config.yaml
n_layer: 14
d_model: 384
n_head: 3
n_kv_head: 3
head_dim: 128
d_mlp: 512
vocab_size: 23304
activation: "geglu"
norm: "rmsnorm"
norm_place: "pre"
norm_eps: 1e-06
positions: "learned"
qk_norm: false
attn_scale: 0.0884
bias: "none"
tie_embeddings: false
parallel_block: false
init: "normal"
init_std_qkv: 0.0148
init_std_o: 0.0
init_std_up: 0.0148
init_std_down: 0.0
optimizer: "soap_variant"
lr: 0.00341
lr_mult_qkv: 0.5
beta1: 0.95
beta2: 0.95
lr_head: 0.00906
grad_clip: 2.0
warmup_steps: 200
schedule: "wsd"
decay_fraction: 0.796
decay_shape: "linear"
final_lr_fraction: 0.0
batch_tokens: 131072
seq_len: 512
doc_mask: false
train_tokens: 458400000
steps: 3498
dataset: "wikipedia_en"
Each number is 500 + 40 x the weight over the matrix's rms, rounded and kept within 0 to 999. Layers, rows and columns count from 0. Numbers have three digits each.

# layer 7 attention key, 384x384, rms 0.051, rows 153-189, columns 192-383
507530421518458464520475525525499503474526489468493472592494526504442522528489536570597543479609566467507438468507433494454528428543543475575481508445489469521553519451543461514568402490513576511519491514452495533533515448515493538497393494516529509517534551502504520529546492514470500527484570504620492492505455521545534449414442569494513593517465531547475570485517538526534502472505405478469513497483485479547534544454571550506534430522504500542484525454413433499580524526463456526445482539480504494542484481476512472518439510447533509455533500479493544513587479488414506504
492507540489567428513572467491475517492524460509510518498526484506533522530485494535591522483553521523461509493514461490474495508547518456455488511460509495508536507542532554537569548439451561481539489542537510528479565458437502436597501440505492488532472552546504513501465533530507451466556486481529473509548475553500508473429497510458478435435523503542483536506493529489509561506543508520527428474527485533533506432468538484468514508551504509503491480496514480560542497536491470448558569507478442531523516522444517490436488482514480514452454490383532560569479470501494464503
452453476468450455511512483478507492534467570482524482474506547483484466558462503496487547507479522478502443549468420531489520537598473486509518523572496489452443471486493465573490480481524413512510533486475502561531463577505464489479451521537495506501462503490456436572531536480566495459479491450488502518471478506468512584465501466506549496488482489464528457538507500556499448482566454497497554492553481523539485537535497477541527504564465424475476476530511489488535492499462448499566499486484467488484483462497501530504467480475478520488494512544502512507478499476480479484
444498502549446536524489555439504487515489482509425540489485485487484502513460504522518452374454511515585552460532467469417530454481515530489552554519515479512506468521509472494492483486532536487540501477542463523521478478406550482511454495567518503488504485497508528484508492487556495482486422475424410569500504509512546489463505526563499434585526498482531535413517545499459521488505537497486457458472470505510468492547478525523572451512448490539505477533489507466587540514531510469606416517515534545490461506524397484456499535510542451417533520522445563484411478515490523466
549459507471475517545482537496487545507474519523477479463546439565438544454503512530491464523484488507465504574501527549465488521566510475493505514399510539460472518494526526530496537604579570464509489546525523517455555482540495499477489562478497520532499468557562436512491547450510442458447503518492526524544450545453520546487483492544478486507566512469537490561492461480565535490497445499473518450516437514581512530528465526522466510505508501488464509542470543520477499503510531515526565432492491570536440533517490525453459583500534471463532438504507509482479539536477448460
607518522487482459570525477469498510538529593521468472462533459556457544528466499510497597524531528504564459493428512544466494530452581499493444466492485518577525505464512418482510487523467549496595469505455513498486473517558461471484487464548549538494554511520545474528492510511493460529538510524498510495546535511512510503472507530460495577558536527418477523480508542481470521520407547487530536456584552463440474483500500428482517469491531481541536501544505513507534482530485550508487495508526591473448482498570482435528536426531575460516464470510491493510509518458514535487
473532508475562510445452481580564541541468462509528524502503501444492490471424591490502584544463519427465523468459467564518480489497441523470503570530484523497523460458510487477536465494473501582481488508529517507528494522531528484536523489552511467531445456530516419534485497479507424540530494470496529528436532499526526572544516493461542566569465503488450490493491518524489518504481472468600560464517496491425581565507483510466479514578450559497471522518481556508478456480473463465520518479554484497515446514487507457521534450499522525541483504527427524479500472510527527566
504510515518492488476524462564507487462489448503476525505457530446550522446500443436544461447466549520473562486473475626515548483552487460495509523456507543455539444483532426489516472482506455525531441545513526525534575484495486501499502503464467618506489449491450510518552503553491492435472500524520524483512515423536495496449499487537548500506539488457511516511495446496478525490463513479548469527517525540530462521448515500490530506524460507449413481496542536496588524497541508426526509519511461520497549472467461495557489516432568497581564463533587500485470497477534453539
556513526537474532458456476478470534466515463488488540463498492535460513481469554525498508426498535480466566536515485478487530471584584504509417562523543461535478519466469495523504526414482475450548490474619519517424504454470505474512441519509522495488421570528496521464530440484486429501460492533502484545486455465579463521465405483452445489559465507513484470516494520498482552472529573499490464567502510509513528540470503592509544505477488521471503541512445502472562470492527545461488515485509533546623492479471464506514490535512466508529529530425485456525529474503522425508
432551602474452482485463515538467481520510500474486535427516531501437516556486495496503463505513533536509546443490480520534514549449427538550531538508533490522495550534444475425514524463468498523429551582488500502486544472543532513468474475419514461493465538553489541507520522534449471496476553637477479511516524439496501530549512416463541525530447458472579518499482520518426503515480522448520504507478544479540468488525533450524495519491475556518492401534569461512546533461393520540535493487573499534532446506487597514452446480427454492475498508483457493488499490521485499508
483567562518394526539547482453576492522511455482512518457542480414504553487483549533490462440436535505533553470494555550487529524504551518533489512546509541526513535496484471547491526525550464504517615449509504572535459539468547518479535550490476476470431536437546502494508536544493491501498510526489527429424479545538476464487493504552461470507476515529478444452394484494474511491465508498474499461541594498435509499530478476521426504509409520466484496486485514503539487489478499482577475438515460484521525449484522486525456506499475506450452569522471473512508531518458540502
522491512535544437468517500511517524479444508481554486437497460560507524463477431556518543503507460535504439544508476518473495469563478507488491446538542513570427492471448505492461494531456520538546501509485508526551416532527483577555488507480512564550550555507548438501486537541533483544495508432499469441531494482523508470563446513535522485522552480443502455498485508486488503485448472473505497478522496462455526496533476484484501493484519502431470492520525470461525562526506495544500541530524536556484485547471480516497548553466439514587492604528521547536389590451539482563
455396488466499487480512490543491447520468582444577527539523508485527528535526574535518464513555494466541529554486519514403481461536482518441543543547578584510558486421497496488507503503502531426484486494478459475493503528522561436429424474543572467507465546528470480542568493466505478595455497511536484550512536552578524556480403450475589493523421534506497504467486505514497493505451525483480551454515506528479498510506547458501448550461502522517536561515490457511483496467515479531454503456526475475577461487503527517553479483507520527444578457508498459517525521506463527456
427564490545535538467523565584455485559530560507537474512533537459566590456510461504484499514522438479425469513511492497477517514555492534551502501455553523472441512513452494524520510373535424535498497448559481503545483508511464504454493449481613486469505470537611523541536499490526513484500484527549515496497453506499449484472522455502435486519491512520516456546529511547434513559481475495510518518486433475544593526512517499482484528505529446539533541472411487495510435536490506494461515531512452539518453467508481457512507536443491489504454487424445538474518495528478602453
509521502496469441513470538536536468563571507534551476445438531532483503460472530532521464446549504498515503521495552462517461519493639446481571478512509441526431492394455470475528497545537487514470541518488510480495539543542557471531494513493496505577514556509490486483471581451496481507497525468437452552504426463469496572554568484499490527561575521471501515466467525518507493519469435538518441551533453495417444437496532489553473485526486507474423506477506500538458510557556533579528513494503446499501514489495503520487442524421508554567524546492483516550468501545460536500
521451488485474544515560465479501528507529502486495476486499443508495505525535436444510506515523564528513544494496540466454547483506486495494493540495466598478517483530485491428501522467436482522537531475531479508483568486529473571451474502517505508481502511533498455478524489530499531481548524494554470495427587484491473464565606461486484504517524499493470501525512516497534460484531425453481583510516487471552489505480525517479521509476491455494443497498491520498491482498526536564461477436496524516484578447499481484514500553478498514505491475544533531476549473521469508444
493580484514485486535600451507491538500490480484554427535590457520503542531500473535482515457528507466557429492500500512536466532504497473479484611498572482499440457455525464521506457499481536539476490489447517508557520468519486473453556497433522546460499505465417410477513539495468487516494538495468468520480475498514511517516459471492378525482432474471516521524470458505499551495507509520520469553428564478532464496453484554430542527508505440563441461463440460560446516515463498478480565501506537477460476530541492505471522557468440541518524557499484537450452458482533472467
545478493508443414499513519466514539518506566507551485507543500520485502488524545478528518472498435461472548489519429509568552539502511485540482508484488578477490565512556564461454530419553573492523428472475509501526502417496523451525484523567555490487523499462500540460509465509489527415511510501558536499509614493535518521529481506416466485518490496547492511462447589542474488516465484524465459530517519547460558503529510465457496516529565490487580563495444519502470471516489502514495532435544515438528426520533456447496518480569506480504471469491472488504473543506477548502
496494513549489505495472580475542510516460452500521490514503531503500528526414500494508512484490446560493441480554517506500456575549500531437488433387510554455519518492459440526499582527532469517536442498479491444474501480481430521508484471519491617526501504492457561474489509513494456450519554487497439519419501511523518506536490555542488560469505510496525474473545530526472482463465541479454568556488503506508474477489494473447543449491534429575535555470465525505544536500544479504479474481515505536514473473556533508516528478464537521510519497505557518473477516485505487524
493539490540439397432492495558491511463553526501464514490461535431561465533545493547582482442543555449533505439546435568521459507465580500515500507467511495509492545522550482578603500548442543497449527503529499464467501496429514509487382500531505509558513504561589517493407531511477432519506522495565497548537467546506485544458519517518504512521484499487485537501457445536554517509391427439538502489452537534471468545521487530586569525493470408528514556493550505505573488521592458518440520517527468532528524482436504548473491487569531435501549485498466555514438459506468405555
441492498552497498476552433518450424523461442545534504484542544492510510490524554565486484467517568555462528457502530514446559523509492495512490488519442479524457518519518485512560521528509516523505486546469510465504391535562540456491530474428477532493525528498495405547485479495457556473527530433508475481459502506486534564482531508497444512483563549528463523485495506509468480476555506511491475507460486531486515468483574501518457512523509469564455464456461531455567537557426474533566511565504511452556452478583504527554531471465496503479530529511520497510475451435504539532
537520478563538465516521457516467473512490519537533544493444472492502573519512468491447479542514520530494524497543529455494472516487481446464478513552480491530442509491521463548506553515528474506503500526558438474471525488448512488502487506505513473513480495525443485470451561497571516528469509506485468511501477457560489528526539460529461497488459474501519564500574464474426454455479473421430479536501540541506530453525430518499443509473516462519507532522446533490478498527499523504508537530482480519474451507513529448445502492510428501533531499518488473497575476466476540526
526451523472551499467503485557432505570540521469538559480546474484542490508503524498523476517494506507503562441513524516511532495445436535533410541550499445409534503572473548424479527519516541560578555581483488580526535503503485493546490478476548456522454505534385405515530505436499513509498485458475463559533537535422483445441490502489508540479520539532485499493573454546441529440538476506509529461538549500485491501528416458612445524492493450486532524483517445500500554482496501486573574498497455568499501541530523592484502530474397482470508508471467536493518523453509501489
546515495513507541515520534541547534432524432492521477499500440494506452511434503550471500504483514459434517526449535482461490555512502494540460493633487518508478569440481490457456566398510512512520548516474515383567490545463469486517486508479504433487457470599494557512565531504408500516501457543505561477510506565565489443489473468403553496471468531462507469497515474555462513492468517537470479490512520490497428444497556523500454470443516549552448484468482457446526495561539520565535505515443514476500523548483494475525516559532500486494543500504460486450549523513493508427
483543502484506577485529537493454491466569495532420494547524514523529490434515471410471506541494451497492531533526504507473501475492508505454514520572490557469485566528496518494496557454492486536487510483484449503551497522515501635504499525487428531459500469472457500455507538486464449463498508512536478547505481484493481533508526506487544456527507496490509501441545525516511510473493473515552482516591491483498515492521507474427482476449491502474481529543516525485501599552503500498538559529476471413524459544479479626552487443494465411491489520505528514542531512476485496495
505528437484515536483507497459530439603504492542478496499498499560444511499487488462496500480546519447502552506484530509522560461510422483524455476507500468530462475464498509472414526443447530527514571515485464523480526457457464523480546474540523495545440475558501509479515521478543536443519473498527447505477555562485571476495498468462501506482456473516456524483510560584508491490488478548468481517505503535533581524521459526523457477514527550488431556515529503470506494506499585502493452503607518502520458462576460478511510554464464489457472451497539485516476556419542529496
531501485455470545433504499493560458530529501519509459527549538489449528616494465526482428493485468521517483552566532523482517576484607525508500475541566518470529526518459487489489487493414468481570503519522498517529539472449512520516515437485491606493541462455540506508476541506495567496492542465530487576472512514523447520549469528499436512540506447447513509507460535417445534546514510571446461456520502515452557449469475431464480505512471459479397532520484505511510511541457521583476482479511448433483456510589415482495484628528499528529471461461515483486482513450515495524
465473480486463498469473515518498494515497523498453488445545461466568569465542511564475506476517524481453490517511514503479475543445562519532513565555449537458530562499587489462444488536497443499484455532508518522519465544539499555561528521470506430479509541469536458495464504575523447491497536508511498536452519513490513448511491475537512530506470517483505540451441493491534498530399496449496530511491499511545458500480526504502524583505474529521480521458548454502529482482438481526476476483513490493413499520525487549522537473529516557516525487520598490515490524432438490515
535543539464483446491494490413457485535503510511490510515542494468539522592513521467532517451536481556490517542559542573508518471492490535542546475465494486532510546537474480499532547548453510494517499480451491432491507438428488506536499443492499592517554559454521477506464549419487479550557541493510516454500513569468468503464479442467472569486461436497499541496453509544592538495511526494474493572459523503504588553501483489512500542453486446495553578476473460476451483523462552475485475545528473479472524515548521480523509572429483488470490492515542507437513542452468495541
549468509494443473528496540532398468479564451528463486508505453529488489463511487522525497461447580510506526583545502503494517563498483508515436533449522515489490497489440472501452517519501555438531547421549523509462534458577480510586526491464489439474484521583477462512485509496550478449448483537481476455535444465556537555494481556580534508488576503480466537449524505507551554520486538510509552501435495461544471494465437508513511485545491513547520494560541528467472535443519519515517543569479559520556481467514486507433503437498525470511492530502532558465504465481480498436
505381549418535559443515529467500492506520562414488518500531545493519558548502525522464467582443481439519552450501537506521544503524538462539477474523526462549503488569495590510493527427490490512545514461457499518473448491511500476499545471477568465514441532469515535495511489514450523526511482541442471446485529478557551453501464521546508473508509493498543533479561540469423534468509574499492547505455491457523473459500449500523503441495505459533520494486539518551449533527474572507519477441534525452506466485471463557440493497512486469522455503516547447482431504499461477499
519513501493529494523550478492524458501489501556569496516463565447533432437551539493537487475500488478504541480454543536457463475459571513498534489543447417468461545518428496473507527526515530529505487570572536528556487522468568468538469450459511473518543525478502516472452558497503498492518521512475551453535466516486514551484566549457526485569508546508501530518474495441563483506461459503536558445493531477546524480522479484442459467544517461463455527494468536489517560546564495520489462538495543557525441544534546509520532555469543535467455440535463465464567501539467436464
484514511468482432485556517541574572509484526465499544503461507525514455502518500457478486450540486442477468476501505616486485496490490516496517517510488478440507520506533495528528437512516492470480511515558543470527550487497591502547411498500527520472470485551551499499535457523498503513517514467509554550608510475523478449518513461483463451508477487517519499452569516390490528499465517452502430486464517536501563541587485468521481445524472531541506549481561519537464576455470502523534449534545533489464458524444498508531507508505567481473487437510611520474562478472495434466
495492533510501477483482480444455455504502472520531499513495557494509456474527491519528459484530473515487497463458508497465547469426487491522517568490477457495423487541516539494438513451483477515504520471446512556527496515467496491473490533439545516475500510442574495471499542437486495533541530487459510506516505514512464541449432530539460525501499503489504523479454496553541468543511469450486478487438493543439464554566489527507449433490563512525465551491513493517495515501524504523592530594484508471502580551519451536500496539555547543488485458527482524581472522486475488536
513517544426455520491512577464515477487524493514498473430418485528436472479528529511484523486503534532496469553508511504426503410543537522468451552379484498540502500466543482463514501431500493484491460483443530545537499498537513545465497513420494514487538503536497529501482515480535472469521528500512505518450541477496500444512476486491476488536534456537485536579514479533513504545536512512516524514519452469502537427403436532507477522565475509431536472506539456557498547579504535470558540466471581502590508506498510500511541492480520553439478454553516445528503488497493545540
465472413489471505489541540501440626512543519518499495579497483511528466552563530492482503488503462471568480515484529499550471521459471476447485514443450521482542480464469508516489441529478419513542539533494491514544515385476506512495523491494485457491551568484492506553584513528535500558473444472558517481534495428495505531500487522504432564496522530571497514485495453466498548517488489506532473517511475550485516510483498472486436465545438542514505502483494447474527494509523531534494491503492514519385506455462459535491485599536472584473563520512435500540503591489522509477
491512466487476487517495472475491484498490537513563477480533490463506440483489479523476521554450465567490474474506514509464550507479485505561454459445484558477519488457489504479520489458511495465460484493535482473521499418461464492514508493519517485498522490516409525492546479535474502506503477453486550510516518486491518428497538522546468452555531483456556436530469504493452449525517454564533512565413493497502428507509506462488485557539498497519547487467471481508480457478480494519490518570462469501513491467509518452466506574556564554433487509539504496506457488531448451541
# layer 7 attention query, 384x384, rms 0.0506, rows 154-189, columns 192-383
482507558504496488491495592459484583522526529497494449519448508517441505464581493494492554424479523461506450544466530483463510450424481499486475417482470476454554595470527547473453529425498478522516544542547559473425463478504487498500538445497488522470474448487482492538501584525570527476476474461549486497494492479423369477492480523486474492538514473496514435511528532489465548526554462519446476526538494508523467488444522497471462521480567584508451461490455444528524495490486531468508490533545476506485543545532536469551456613477462511556552509526564461429480493562527501497
411508530488520477467470458468457489483466462447452558503443500499501549539489462554422541411461478618499533492486513546505530532487522475435538476558483501480468504506537475501469487510392431454492578427514428502520489494466524456536470487533478593477527503510476438497538465503477508501440519512438486493486526493462477508501468452496533479535427494444515534470480462528502528474481468528527458519499488501549461501466508566559498457492532475487464533509531504479582461470500543517483504530441491470467480475479470555462523479488462450416458473503509509538500500500545483472
522529549527528481480506431487432530449513392542467459543443580557473449496467465546525425508513444497462511442522441529511506504479477480465476477470501530520546423516543499482492444506472516426487463495493505529498479506510485534462445509498459554549476523464461441489529541542487550405469480527420473553469513478478498459509472538472541533471483515445495535541537492494553512447563371561481544516497440546544416564509503478488518510551502542522491510513510563501477521443479505538518524464494496476480513485506511476436541440455522513555580551579514505475441423464514544561
499551575492509427495479486468518545473478555463481477511513481527522504476520589441483437441505500479472515462486478460528504538522500482512483445484474533484523564482487528516559620554503497538523500520520473501525546522513475472496508443482510468518516498462505469497481487531535463490439550481395526492494421514446516520532569482500560427432538548528561556521537526536496477491524498551490485477555469497516496499511490492416376479544510533597548460544509590491464520477471528515537530483463559531553462434470578484483521546541524473434473464477581581517447501486497512496
499508454514457435507463539463462480502463498471461477529543489511493513569465464471450516501472444512537574459526512483520482505564493463511504524551495515500515457423466478564529506486473513507488548487525458508522500483507517465517560467456548547566514483512592441509479530449510601428457549570477486504473473553503495540472499480494503499543463474561460510524521552469500558471531505553472462484529494516581403503538468545590472470446536468391525593551517522498437494512517503533427551428480423535486523467523541503497517510497472501508534461510504491495599522473517448468
410460466398542561405495498540535475475523511446442551443437509458517480554485386484550524442500500459488515457550516539516500532487541459489510464466513448542500479511538469514488476461558519528510490528462527512466523534551518431553492579507516480420481467558468551471497520502423579512501569563524537454478470526477504477555450402557528531536501517519529565496514526536521491479472502537541478494500516457428580477478559472524522564478474462456572496589497483433531558414524478505431493469467527581539497536486466462480440502449486570471415509520496502541455472496489511525
506512521486587537486528469575509542465476452441431439549443505499566449467466474481451405473484533486510474471460526466548439602481454454448484556486497457505473484506558456444462498512464482492441502559522431498533471475567589470523546501478520493489498505488448435487481464526494508518533468529525546522503492480504499442501496480519511437501503541570474488499535425503493497513492515467477530494547525489463543500543462535420503467456496474440493412504495424468496491460512538468491488526459497465513505477523544470518543520426507476527551549520467518491517534461492598538
522511509539530495441590464536469491457550448555478511522479490469520444486459426505460462470477599460508395568459497509501487529457497537467491491518493463498533541514518525545458498480480522468468611515469505496539533541431469489513517468475498439497428465606571511511491469516574522499465461491538486466485478483474525498457522478579551448493463504549509487500536498534530523515465483561532509489556529518546431518478526465500520511507533506474490501449531484407482469467537450540475557492500510492502490511508551396482540536498507472523537506511475503540486489440490520458
487459445414466447451533514457463491413483548469457500511505511516504577517496537474546479490438450422510507400524522572501552444526512587464462473537550499475482453502534522497470490483488464518514458533550428485500532447511495382456537490540436529512493447549516445518471554486510473500537576536505406506452492504471508419478478421513484416461438475514441442521519478509537493457498526538482472527507524469500565481546459459473459475486447502489436478545526536469459479523487484471532519494429488457542525533523446492539487486454507444508490506507397489485533509475481533426
517509501499482502542485480459520485538461464489540483477430499466487474588530501539446497439558498447466493518551530531466485497503522432521517469506567497541429441497511481520471416463422500484460533520507496515513501521525492461518455495428477485481448472484496496512505388493466586493453518488436573443476517517469479468475491485555536466485470496481510508483552455542468485511553613525419526547524527454549515496416518578464521480512533558523436452549508518448478535505507513512588513449409448458493534489565497476553513480491537533483515602560464501495519425451511497464
484505476603478473571481476501546553457479533457503533540537596537517476460565548478543503554525464515532504511502513399512486473519534510452537486511433531471523537503475488512491487487447434491474469473493508436508499484499592554607493438487556454468507463479544459509476511508586483521512522471496465416508428462573503446546526500473451467480524497550496480490449521538496507496439464604495452461550471486557549474514468552527497498518528508482493501517540426473513494490543516471472531442540530540490504482545492482502522481484512532451491513508465523500465528496473536467
548480522518485438551489629508543501524459459532524461415512517437484533509567497538496454438551522525490513504471491498514535469521474501510535507479468473520498587517492450469512538487467543482476509559461498550491559444436491488527465456417431546551508501545501629476482456443488538472505453538532422422460536444485447420484514503510614475443476528528507521507558517568494468490467444534549513467438488526482495580479458488551494428535484513486441525494498518512514507457492541496490561483475497507518521507531482564502512534527498469498547542477432507586478517522460531573
476474552509442415482474495448417534473456513569487429449462445617471457482471461500514548541552542426472588450493495446576552536427460408512488497549534441507440512567528481495513514499512471496510484493569508489462469463521497530457521486555471579454440467540523508454505448556445515547515493465479445517579578513526541529427473515461499524630484513450368485515437453501525526547508511477502507489532498505525463531462486396496532544538518558488580457475478494447501452441515505511535517510506521483531493545444514459463519466525493491458432478521514510501542487522496449503
422517519535490425564481498464582458508506454557508498504542542486493464491478440485501439481520460547463447449459520517458506527575461495591522473504545503504545507493436495529497585536510458495512530563457499538461486553500460538563509530497371482502437504429551452536484535422484442513506496494471524499459479469482536460508529438530477582505489532491499517583536502490469501457500477482575529535551550557490464513499524568485481487465468542440438553593490507482496494425558473537523539528525489496520462492468456573511513542519537507471410491441533418531470468438469554488
493519503545468494467527474548521416524405484464599498461530481514432559517556473468442508520427473535481524464450459505542455519549569497517422451487540482479532427479469549439454497480555550482487459547507519533526553473454501524491525481550541532483523472503491570442612425451511516478505479580498554515490494467488490468520494513486549441489437487520428497546532557508509465534540500539521479518501438549507461461471528488524492486489548431471515478452556535490473425522536537499463502481549498494516522533471470439567527462550515381503508528550495486495477512466474490463
457493608479523469507440525462488536513485510527466468478534501552525478496452521574490479467499602468500522454534543493509519502463499554503500460446459503471509493488540519437531415492506558539508547551481554489455463483540554538472543481435523448523440436485493509503556452444538435536427471568498513493486480528563412506531437594467484541325546473560434497478470553475526480514528460487500507459514590482535474509544524497553495488469457451467466500512508423508428471542456467508542533507446475581536536479414531473550496499422424433580527572420440490451543530443450532530
499570399418480467456485508563472452519519522499509490533501472485419546518515518498473458573520417474505493467507510481463450459483445528574490459495504504468455467547494485477547483492454505517528477464525472502475521423465513514468512503528546508501491524448551482503562561565529487503521470432532439491442559573511495455442475502459507502550479526458462528487572530534492479505540482447511509499478506504469506569508542492505535512437492482550528546498514561495451448514426451529507449518549520494559506491522490490465528535481505495455466497475486499462468576542511443517
411606513505453438494500473503449481504482523487518479463523508538516459578511448515550465508494499586469548517590507473513486451474522453561510516532504558530503458512489475515537545558580503529462507422467531526555487465491582541495549525518498572567559523532544433420468489452477563454494460492474524486493486541546396458547571490474487459549461503512479489509461513511464453467492404461452548475530438503565516467495523432478551527522540545439488501502520471552539445498515508448500528543482554504430534500514489555501517475532441516463524535482475480523503457525442488469
491441498518515437576429452482467498490436503575478485478476545564496458528504488501494471500536523447502436499535480551546487526584491526467504500478533523471464480525399424550500495506517489568513518471529508496506534509536454526467490477526483555424557524506589488479504460499500503429524516494444418515561507485462495525457473506488492480527524590404545480420444493530566511545497502499464513507528521577604508568507507452508548457486555537449522588490492512512503477430497509503465452601474487463470452435546547486558498492550525499452564538524482516533525484562517452506
506430526467478468545424561458541514547472437435441481501485607456476466532536448533523492496538542546541463520517500471484500525545480497494546517535446449392481449468521520503556438525573549508507545522578517557486459561489496500508441562499414445467507491516484474476452503504512473520517497460445509548420426439435484454471507611480458508466475534495524458503507501504556459540471503534485516472451462473459506506482542525566559499568518481506563489507549531553481526591479500498543481512532491512444493563489492489429535506542498544498540548490506458457488456594455464504
527511485499436520510524469504579466532486521530506455514534490445452430476446480476450511518490497452527499501480481481528507526505507555581501433552502508576520540525547517521455532468566445479512537486471538433447525483532491522474533501483544484473564485509439527503550548472435549550467490557474450560531507531524454439484540492492571505469486433467565496525486454548548552509452478552506461480539539522502465440411522537520526441508455526512544489489571411449449488460493512585556538442503571514517512512506525473527474472512451483468500427519443538492531492524494586513
530493554474512500564474410489516486452420485543436496492494471555499561510511555472528429514527553450477469497497492551508512469473494466455488523466476449536440492494426527496505498441525473508478523514538544480468499557501510529516529465550484503490562507494473503596574509451489470482495488561519459522456413459542516563524507442495581503438473501473508525496416557482493482443486487550488510476502480499531454508496511465515455502487478510535483483400489474491516496528465464483507476564514480512538490467489475468526535593507463556491469529593529457449477558546455450512
468450424566476573555469519459499506525493482486460515513528436523511575536529451437521469445531534476478482502483479547499547481500490513515515546577524469490455553468548441516527414554491418505516488513546405496513548511419493547465415502478529480540528482428525466458547526543457555534465482501507473542455511389491446503519524458522495452560393472455553509465496529488493531420494480486479586561578566519443478444448505429496510481476542486483493544490496561542519547517551530458414476428492527486606463476499524554486420530477433491506499515516422498457574525483452522525
497427524546499480510497480554513465477516481438469524529526502432507491471488547465486521507528467534505458484517440524432449479504524521500476502530493473425463546491536561517479562513458439518486504473519540504483475509506410491500486459479508517542472478546482443514561496459515480491555484537493476451465461465507481511517492456558499577519582496487557477517547395489411461497492537534427539476454420494495500437476582444536489420467465522522549505522503502510490446475482515531455502488487567437464541422531477500519481572479517494566518554520494505461505465485497465544
502527512519489447500455442548493519485489534463526511517502572474486464531494496495593507534467539508448519571472506487574490527508473460565492536527624497583448488432570434519490542448519544530506456489516477478489474506458461500579522466523549573514462535569484525497507457488533547521515457489531502495420490494511477522489546448506527439489480510490508452471573603555439485506522446487440448437538530502516506543489442512519479532446543508480510515521467511454515513470487511503495425501533504515538491484511480484483498464548495484469519500559494509438466479497485459527
524557494495528420478495481409502446442474455550523512369455509549493529520511510517522496521462503486439502552497452506482466525449479511496539512568488468504434560472504442521579552493505487489392496462432496549509523483495546392502416455466549474489409580565493439450520520482447481510453477532462552509536486489539577472478531473471537525481470483549466449570494513559527471517466496564498568469566487494525457528603510484461465465501500535539500480554511525530492505544482539467464504540507539532518482590529505437533449502437501499492465528535537506484530506485510518466
536498481465527466543538502485448505541509574398569426517483560547413502532466531446529508575538478519490551518478485515569450465489504501501530388450504562420518448488486470460519500531474498486513425483492536475539519492499518507480520419484625508471578521470522540478446437451459413543488448454470509470555463478540525488480469499549483506530473517501469532506510478460523517516499526556533481535500452473469437547512534502457499481498537469469511480560487495485505458529447530540510519516372454526365511541494502573521497562480484518519500504487468497550456576463449391541
523488541417508483500484471450527468608399479528530487530607454538504487535547506490480521508508473499493421608448512524487524524480456485490467616509526561438450553530495546517521571458490511461470456508515529526545536461494570402426472461478515523551453469556487495572498432508540479573535504457473471517511530530513539465442513476482516524497485519560504500520508518474500464471503483476445465504535508489558575557550481403484495563513454480526518533582534462562514500513542524562519578516499501514427510611511522534520519463574515493514432498597507513524540569490507480468
522483534518470518497529466554589428477549482494444480535517516477502484425534509514489465488445540582527522538509542473512535423504538514509481540468456472566564508546524413541459511419509481506494505500567510576518500606519490533443461573468569454497504482483515546520481480404540430557506543454512534481497492401504474438546421546507449500540480472502504574546470507520494515479526526547532521553557448520513501557539484559433554494508445539542525509508438492395442561510569476541523449474548455483526467425461484464466532465400480482520548539504501523496484439497518467542
501542527468522507515474462497491495476593444574524509431503496483559493498502552523487457475505508448540485456517452478479521527485518471541555514490526468496505472461442506424445505483521520520517544467434492495439522531536436480489453509516514501489487442509522465479492449443458493478575513519494510511513475459537478535499571519541432423545490591474490486546523517545490520496493503493550526481462536507480473521528570443468422457517451465501508510499400538622503495511487453501512518555502498433508489425537519505427528484482436527484478454480489467461553525430539545469
496463499503467426450460511519501517510385537490502479556460505476494525469493522502540471506571544514494471502561494589507526430448543521469486529519503443502502548489537474496508478585488460510483505546440541548450572512516528420480478555484519521433547504476489456514494422444453552515512523401446441542542522475546518523476519471462552531531498464523495486543541527469490519436409515465472581448539495539518498580512475500537504520546403523478429523483557566532448510511515515536560606510498483448503513424496528499470538495487525509476483422531503570445450451548563505526
510505453452576528465487503563496488474436536474546464563460527609511524482459511480477439549558518531469488537485479458517458498537487500444480497529502508527508511513479475454464458529526515535544482550493442499482522434570524442464479571483495516448524489502509543488514583481505490505484559513551523540495542449476480514538502476426551541521474508521545536557461443477554521489501493455511457470557504498564551517610524547482519451536534532509559519498485546519511475499572495535437498519517525482460471519488461470483511450483472476450510504530470473455585495499551483540
461526512478460466514467465509518563563411532551533469442463544534498462510450468446487527519452541535531432514489485537451532453571449525482452488543472509502587497496520535493471350504446467510551516501519503476490516525504457535524491492585455483482491518536482532551528455588523479452556434454534522505533516496495576494501564523491501473430484508493472470433572470463555440484567473467542483534491460543527508502599472466449460520508493456509465529490513517476471485510424518552436502476532452509452526464551573520439498507522420497452477473553451446444467529474519528479
492503508415477479514484504429558444488415534545561524544491453486488566548513513480519552476474457601535571541507514516482515445478519499520514523513534473454504551446473437512512525454481418492480416490480525459503547472463545510554488529433557488578463553505536485534433503553512500470527491463483455453476456464495490513459444521474451514521462436550469569491589505459478482547462547534421528546546504483472503454462576520489466500573441580511491501481427500485441458488484520566461410552510456505543537453506518516494547468477484425533513532471502488501478469471543518461
477504543570527473546518468557510498534397527482557496488505521544436588494501546483490606445517379570445500551577462490460487478393464537465533426477534458498530459523514493549491442512491388517503398410445496480493521466548491530485517468528447451485483491492547534556523502499541442515486502460511486454573471440552426516464510512501516467451505458460432504496565535543451525510583516432509467568504543496512525482547458522493500593493445449490480475545506509526558468462494500476548566602506554484480544582491455553492493566458392543473531564497513495524555532450543531547
452475412455596469576506504520542478521488561519439411512520458512523502486481425531540479481419482555466515518556427451540521557466496434541470435481453561457555516556452511470528476537445516444524561457472515489485480540538482494586538473547580571532505507491491519541485506509504524460471525490492479535542467442485551534535503512487542466491529494505410508529501562530516464540493536465510496500484384441557451441476513535536509540539536487553460507493512568492521493571459427495534500463530550509512519529432532606451530520467497468462455524514505560503458425492388484547